From a checkpoint of a small transformer trained on Wikipedia: 13 layers, capped logits.
Each number is 200 + 30 x the weight over its row's rms, rounded and kept within 0 to 999. Layers, rows and columns count from 0. The size before them is the row's rms in percent of the matrix's.

# layer 7 attention key, 640x640, rms 0.0407, rows 52-63, columns 512-639
100,152,216,189,216,224,165,140,192,212,221,247,198,191,221,177,172,227,177,218,196,278,212,231,188,212,241,209,214,199,160,204,171,235,161,256,236,177,152,229,166,229,185,214,151,207,258,173,215,171,210,201,232,169,165,207,175,221,229,152,241,190,218,192,172,169,183,117,191,177,175,213,172,191,207,140,221,203,200,184,202,199,155,170,181,189,153,205,212,211,147,216,235,221,212,210,226,196,205,272,217,184,179,251,195,125,152,206,222,216,147,228,178,200,255,207,179,224,265,246,169,246,182,165,172,171,198,187,163
109,218,198,197,196,194,180,262,139,191,170,198,213,192,181,253,196,205,187,170,218,207,200,173,151,239,183,183,239,229,237,218,199,199,196,212,234,168,183,146,214,149,258,201,203,208,186,179,183,227,272,239,163,125,206,143,193,198,189,199,199,254,179,167,213,194,221,131,192,222,217,178,216,236,200,203,128,266,198,185,174,203,227,207,165,200,153,221,216,185,221,194,178,227,215,222,181,201,215,248,214,243,223,199,211,231,201,203,192,140,174,225,205,215,234,179,159,182,218,259,229,222,191,157,256,238,184,180,192
103,196,198,238,215,192,228,217,181,206,183,254,193,225,158,158,184,156,203,211,206,250,233,269,170,206,148,218,200,218,195,128,120,227,232,196,246,215,192,225,201,216,239,224,218,176,165,206,165,216,198,229,183,218,202,178,219,184,206,200,228,263,226,179,195,180,176,264,190,183,231,236,264,166,188,174,178,218,207,215,247,215,228,209,216,206,188,148,226,247,214,188,177,167,193,231,186,250,238,170,193,206,214,233,173,239,185,250,217,132,189,191,197,163,212,193,237,213,233,195,207,263,186,223,272,246,195,226,231
102,205,240,175,193,195,210,242,217,216,142,231,190,219,219,224,204,190,210,191,220,202,151,175,186,132,197,170,199,208,212,191,216,231,185,184,245,168,219,217,255,123,193,146,140,178,185,181,226,189,209,201,158,213,160,149,144,290,188,216,153,181,203,226,251,170,204,219,197,233,206,188,189,176,155,268,138,205,225,195,190,208,228,187,165,222,114,255,229,198,116,221,175,155,227,184,225,244,231,191,200,228,209,159,221,189,219,217,237,234,256,169,218,181,157,174,167,201,239,143,190,219,199,174,157,183,170,194,212
105,253,213,163,232,227,210,210,198,235,164,215,186,187,231,189,217,206,161,191,188,257,255,186,231,179,184,239,170,180,257,199,239,171,219,221,146,182,265,168,212,151,192,171,233,163,208,136,157,229,236,209,176,181,151,216,226,225,206,217,188,214,207,203,188,154,167,221,224,163,190,186,184,216,187,186,221,238,183,208,230,207,208,294,189,181,171,263,229,234,144,197,197,227,194,172,166,203,250,228,202,228,175,231,201,155,257,197,172,243,221,190,232,209,216,243,196,200,221,243,151,194,215,177,185,181,168,214,264
098,133,178,191,158,238,220,230,197,180,219,171,199,188,198,228,174,205,241,171,178,195,206,166,229,216,171,212,180,146,192,191,264,158,260,211,179,153,204,185,220,175,223,229,221,161,238,208,242,224,200,227,190,221,225,164,187,170,181,220,199,163,154,217,170,211,213,164,209,175,230,138,197,188,184,250,139,234,213,265,199,193,160,237,201,170,247,221,238,166,176,213,226,251,192,160,214,213,217,246,196,228,251,233,225,212,218,157,199,198,218,160,161,193,211,216,203,186,202,161,196,155,221,247,159,197,221,210,172
097,198,191,257,180,228,206,199,191,179,244,191,185,154,152,208,208,185,211,190,264,210,200,219,233,202,148,234,182,178,187,185,204,146,228,151,197,192,215,154,201,234,172,180,164,195,170,228,149,224,166,192,195,188,234,176,276,205,209,232,176,206,200,136,141,218,185,212,238,168,166,217,239,210,219,196,205,188,183,159,164,203,211,208,242,224,215,216,150,228,187,232,194,209,210,202,249,195,163,187,161,179,226,195,218,186,239,169,178,170,208,227,223,184,173,149,132,168,220,159,227,226,222,211,142,249,176,208,230
107,254,163,199,166,153,179,218,211,251,185,175,197,164,169,214,137,198,231,244,185,233,180,204,263,225,197,234,259,178,176,219,160,184,187,122,186,211,206,191,193,191,214,237,219,169,164,163,236,187,213,202,204,162,211,233,277,219,208,276,200,243,211,217,251,188,158,223,220,149,182,182,168,180,219,199,176,135,199,231,199,182,199,214,217,219,198,271,151,273,236,166,163,217,186,175,150,241,198,209,269,206,181,230,199,231,145,209,192,193,191,221,184,177,209,191,200,234,193,150,228,192,204,181,210,221,229,193,163
104,204,247,179,230,183,210,218,164,227,251,187,170,195,177,155,205,196,244,217,222,238,199,231,192,224,229,196,207,174,188,227,171,169,206,234,197,218,249,216,191,169,211,200,194,207,251,214,244,165,255,205,221,219,203,185,135,197,186,220,210,206,248,209,228,185,230,216,216,188,256,195,198,231,235,231,142,212,234,225,214,222,240,167,210,170,210,208,208,242,193,224,185,195,220,181,186,183,209,143,172,159,158,188,164,242,182,215,227,175,252,134,159,247,226,249,214,254,219,245,220,125,193,187,193,190,225,213,136
102,177,188,207,166,233,172,174,198,218,187,232,189,141,239,214,162,182,259,246,225,231,237,193,188,182,174,207,237,163,206,224,203,205,185,238,208,227,176,229,238,183,223,195,136,210,177,209,223,204,222,185,262,231,205,192,208,200,193,196,167,193,196,179,252,194,252,166,173,193,178,192,194,165,224,180,149,185,203,144,153,241,131,197,162,192,181,260,253,155,158,165,196,165,202,217,245,217,188,157,220,181,235,134,214,238,212,187,215,237,157,207,222,187,187,185,204,193,232,175,195,194,180,203,246,213,189,186,235
101,216,240,198,223,197,243,169,225,236,221,157,232,208,242,221,178,195,222,206,182,190,213,168,241,224,249,173,217,175,212,146,187,234,168,239,170,185,211,219,232,169,243,187,183,263,208,151,207,214,233,187,270,193,153,230,196,187,234,193,177,160,158,200,219,201,235,215,173,248,217,206,194,141,104,165,224,153,213,249,206,159,162,174,210,210,177,211,224,170,181,225,215,221,229,136,174,245,261,178,216,197,231,206,213,185,133,220,238,247,218,164,219,218,185,173,208,211,161,238,233,132,182,155,196,226,219,234,198
104,218,190,148,188,199,293,204,225,258,181,247,180,282,221,251,214,222,185,169,176,198,188,187,167,170,211,148,216,216,224,187,213,209,188,152,207,202,169,236,157,227,214,187,212,238,203,203,162,198,220,181,161,182,194,188,188,216,193,238,194,206,277,241,200,184,235,203,156,221,225,192,195,172,183,184,231,258,187,177,217,153,179,115,171,158,216,228,221,177,201,202,228,237,213,196,196,180,222,191,242,225,214,237,201,217,193,241,199,155,192,174,222,190,179,182,200,180,154,177,175,240,186,171,221,208,210,203,229
# layer 7 attention query, 640x640, rms 0.0416, rows 53-63, columns 512-639
110,190,191,163,200,196,223,238,180,201,174,211,184,186,224,206,256,266,158,193,181,239,208,218,183,208,251,224,229,214,236,192,171,207,234,173,206,193,163,184,198,182,257,222,212,175,220,190,203,185,222,187,193,138,234,175,200,216,191,176,151,209,174,221,235,158,148,185,164,205,225,196,215,219,213,202,154,255,250,225,200,211,242,211,193,195,179,226,221,159,259,183,178,195,238,276,207,187,169,197,224,228,208,144,191,248,156,193,150,154,176,223,174,190,252,202,115,194,249,256,227,210,186,162,161,180,213,180,186
107,130,199,226,205,187,192,235,203,193,208,202,193,251,183,190,216,132,215,209,201,250,212,253,174,155,160,196,186,209,206,131,169,269,251,194,241,200,182,231,194,240,224,234,243,241,185,148,186,226,201,159,163,218,225,169,244,158,192,175,227,148,280,176,210,178,174,184,181,224,177,163,258,204,234,157,164,199,247,228,193,202,179,226,285,184,177,155,150,167,248,287,168,213,171,230,230,220,237,140,187,182,184,251,152,230,185,203,179,176,179,155,202,183,162,155,179,196,253,190,202,176,149,180,213,223,233,173,204
105,216,202,179,154,182,222,232,188,218,209,208,198,259,156,201,245,195,242,173,170,202,184,186,178,173,236,199,230,203,221,163,206,196,233,177,165,192,200,225,215,133,202,178,202,245,168,168,185,104,205,247,166,205,169,168,145,252,188,205,126,182,214,205,198,215,209,232,209,259,213,192,221,217,180,212,184,201,149,219,169,204,194,197,187,211,186,245,230,210,166,124,168,174,256,226,206,239,178,186,136,166,217,153,242,225,223,203,213,214,199,215,199,174,187,253,161,221,178,155,178,232,233,215,256,185,196,182,244
108,219,202,186,275,218,224,211,190,224,194,171,189,208,235,164,230,243,121,199,186,254,257,192,210,168,119,239,182,182,175,211,243,216,162,167,182,202,259,238,190,192,202,175,193,167,196,111,199,212,247,187,215,245,149,198,191,215,214,174,117,227,221,196,180,139,171,164,169,166,206,164,193,216,222,185,195,183,235,212,178,220,230,244,199,165,184,266,195,213,185,183,244,227,198,201,201,213,259,199,239,274,172,201,213,194,217,220,168,227,222,192,167,226,217,176,214,201,224,197,221,183,189,154,202,198,203,203,230
101,213,164,230,214,163,200,213,177,179,187,197,197,220,211,189,195,205,200,167,237,237,219,137,187,301,213,174,152,140,148,195,205,191,230,169,151,217,250,232,173,199,230,211,168,189,212,171,201,227,199,234,149,190,233,150,176,183,198,216,176,186,145,210,200,245,186,227,205,151,189,186,178,213,165,225,186,190,190,191,159,229,210,187,151,245,156,189,212,179,219,206,203,195,201,188,174,181,194,231,148,222,231,249,246,173,207,217,243,207,221,158,172,164,199,238,201,187,183,157,204,192,176,226,190,224,240,266,170
098,206,241,220,185,177,233,202,226,204,214,202,196,200,199,186,265,210,202,189,218,249,216,216,224,198,157,190,180,172,188,206,267,217,201,188,217,208,162,187,230,232,198,252,216,227,169,230,197,199,179,135,175,226,203,178,227,152,181,233,154,182,200,161,157,162,205,204,245,180,169,154,289,202,127,240,156,216,212,187,180,190,218,165,228,170,164,196,177,210,209,265,203,185,200,234,190,204,210,182,214,192,226,213,205,238,226,198,203,196,195,230,211,185,202,205,161,196,224,134,245,167,209,214,159,217,165,201,207
111,256,189,180,215,148,146,161,181,260,171,204,142,157,243,236,184,210,198,182,180,191,191,195,220,196,189,249,210,162,187,194,193,242,226,194,186,192,189,231,231,276,190,220,218,245,230,165,175,209,217,171,258,176,215,183,198,164,186,263,155,212,174,255,238,189,184,228,187,173,183,187,181,251,196,235,186,185,194,172,188,191,202,197,186,212,236,260,138,228,214,216,155,179,190,128,229,207,201,188,273,181,198,201,210,188,112,213,189,166,229,207,216,136,146,160,191,180,198,180,203,166,210,153,167,242,215,187,237
106,175,210,180,221,156,217,234,202,194,220,218,276,152,177,167,153,212,226,200,230,182,197,164,200,264,146,231,187,188,232,282,151,191,203,211,196,234,272,194,214,207,200,180,205,165,234,177,192,188,247,209,211,209,195,209,189,201,209,208,213,169,239,188,206,275,207,226,172,213,206,140,216,226,177,146,199,243,219,243,178,189,201,195,147,221,160,176,253,215,215,250,208,228,216,140,161,186,170,180,171,237,186,193,244,223,185,206,216,129,200,172,174,241,195,226,198,216,177,194,191,187,214,175,198,174,242,167,189
100,155,176,218,209,155,221,188,183,246,199,228,239,164,219,208,201,215,205,215,221,221,182,222,158,208,215,193,235,191,169,199,182,215,177,229,178,134,158,251,185,163,265,201,187,195,194,225,209,205,231,176,192,194,189,175,206,211,250,228,126,217,219,155,207,175,245,241,202,176,209,209,218,158,156,198,192,210,200,205,202,223,210,205,226,226,197,205,155,212,179,163,159,124,257,222,275,214,195,171,188,153,188,236,190,250,196,206,186,241,191,209,181,196,237,216,229,188,229,205,198,199,199,216,243,237,174,216,262
102,190,219,195,206,163,217,195,173,241,215,242,200,222,249,206,183,222,179,168,182,173,162,204,219,247,230,201,190,212,167,206,185,227,208,190,139,239,224,223,178,160,180,211,159,178,233,181,241,231,235,124,212,238,169,245,134,234,185,194,212,165,177,245,190,231,260,215,160,264,208,135,165,199,144,210,174,168,256,190,189,239,191,231,171,196,190,209,178,210,213,177,205,182,221,199,212,202,263,177,172,147,223,253,156,192,178,210,239,179,209,128,166,190,226,211,204,199,221,203,191,178,215,152,183,202,194,256,165
108,209,182,181,199,246,236,225,174,265,230,206,180,200,247,199,178,172,192,164,197,183,177,188,229,173,268,153,215,215,246,185,216,171,202,167,208,188,225,202,137,193,225,181,227,220,196,228,189,216,219,232,186,185,234,202,209,202,201,229,217,250,279,199,146,185,229,174,214,203,218,159,208,162,229,239,197,218,192,158,211,201,191,138,188,200,247,242,234,146,187,179,210,216,221,211,223,192,214,220,212,232,205,173,184,219,257,169,242,193,212,179,193,212,228,157,190,229,244,253,173,219,201,172,203,287,213,205,201
# layer 7 attention value, 640x640, rms 0.0377, rows 0-1, columns 512-639
106,196,187,209,149,269,172,180,175,236,210,188,206,178,172,200,143,213,206,196,184,142,218,183,222,145,203,181,150,143,206,195,182,187,118,236,153,167,192,209,214,199,189,227,183,210,184,197,197,170,255,211,217,165,205,204,226,187,159,179,241,251,128,205,225,165,133,267,228,181,210,250,141,221,201,202,210,232,275,248,164,232,231,201,172,198,205,220,168,197,174,205,188,187,208,201,219,213,177,206,186,159,191,231,166,162,177,194,195,211,199,199,214,167,188,246,149,201,202,250,188,192,200,186,131,189,173,191,212
105,200,190,196,194,210,184,205,179,146,264,209,182,235,182,210,165,119,215,172,197,151,215,207,242,171,201,161,229,140,168,131,220,171,246,207,237,178,238,213,154,205,190,200,276,258,155,239,211,161,183,213,216,187,173,177,225,271,203,186,170,239,190,152,172,205,216,153,275,198,178,257,191,187,147,178,211,203,229,199,186,161,222,150,226,224,165,205,211,184,185,207,239,189,186,186,206,210,258,186,214,207,192,181,239,245,184,217,226,214,234,266,162,235,228,192,209,190,191,177,249,174,184,198,246,179,186,152,142
# layer 7 attention output (transposed), 640x640, rms 0.0344, rows 0, columns 512-639
105,201,211,216,205,187,162,188,167,220,187,260,212,208,205,243,250,239,147,175,198,251,153,181,214,231,246,232,149,214,195,263,189,203,219,167,134,191,185,267,195,216,177,179,214,215,172,165,198,145,176,218,174,152,206,183,196,157,195,260,201,176,165,205,198,158,172,195,218,162,233,236,234,165,195,182,218,181,172,192,186,241,243,193,195,237,166,174,190,177,234,217,241,197,253,261,183,229,172,217,201,234,207,188,151,204,227,230,243,209,200,200,200,171,182,148,198,187,247,243,174,141,209,222,179,231,192,211,197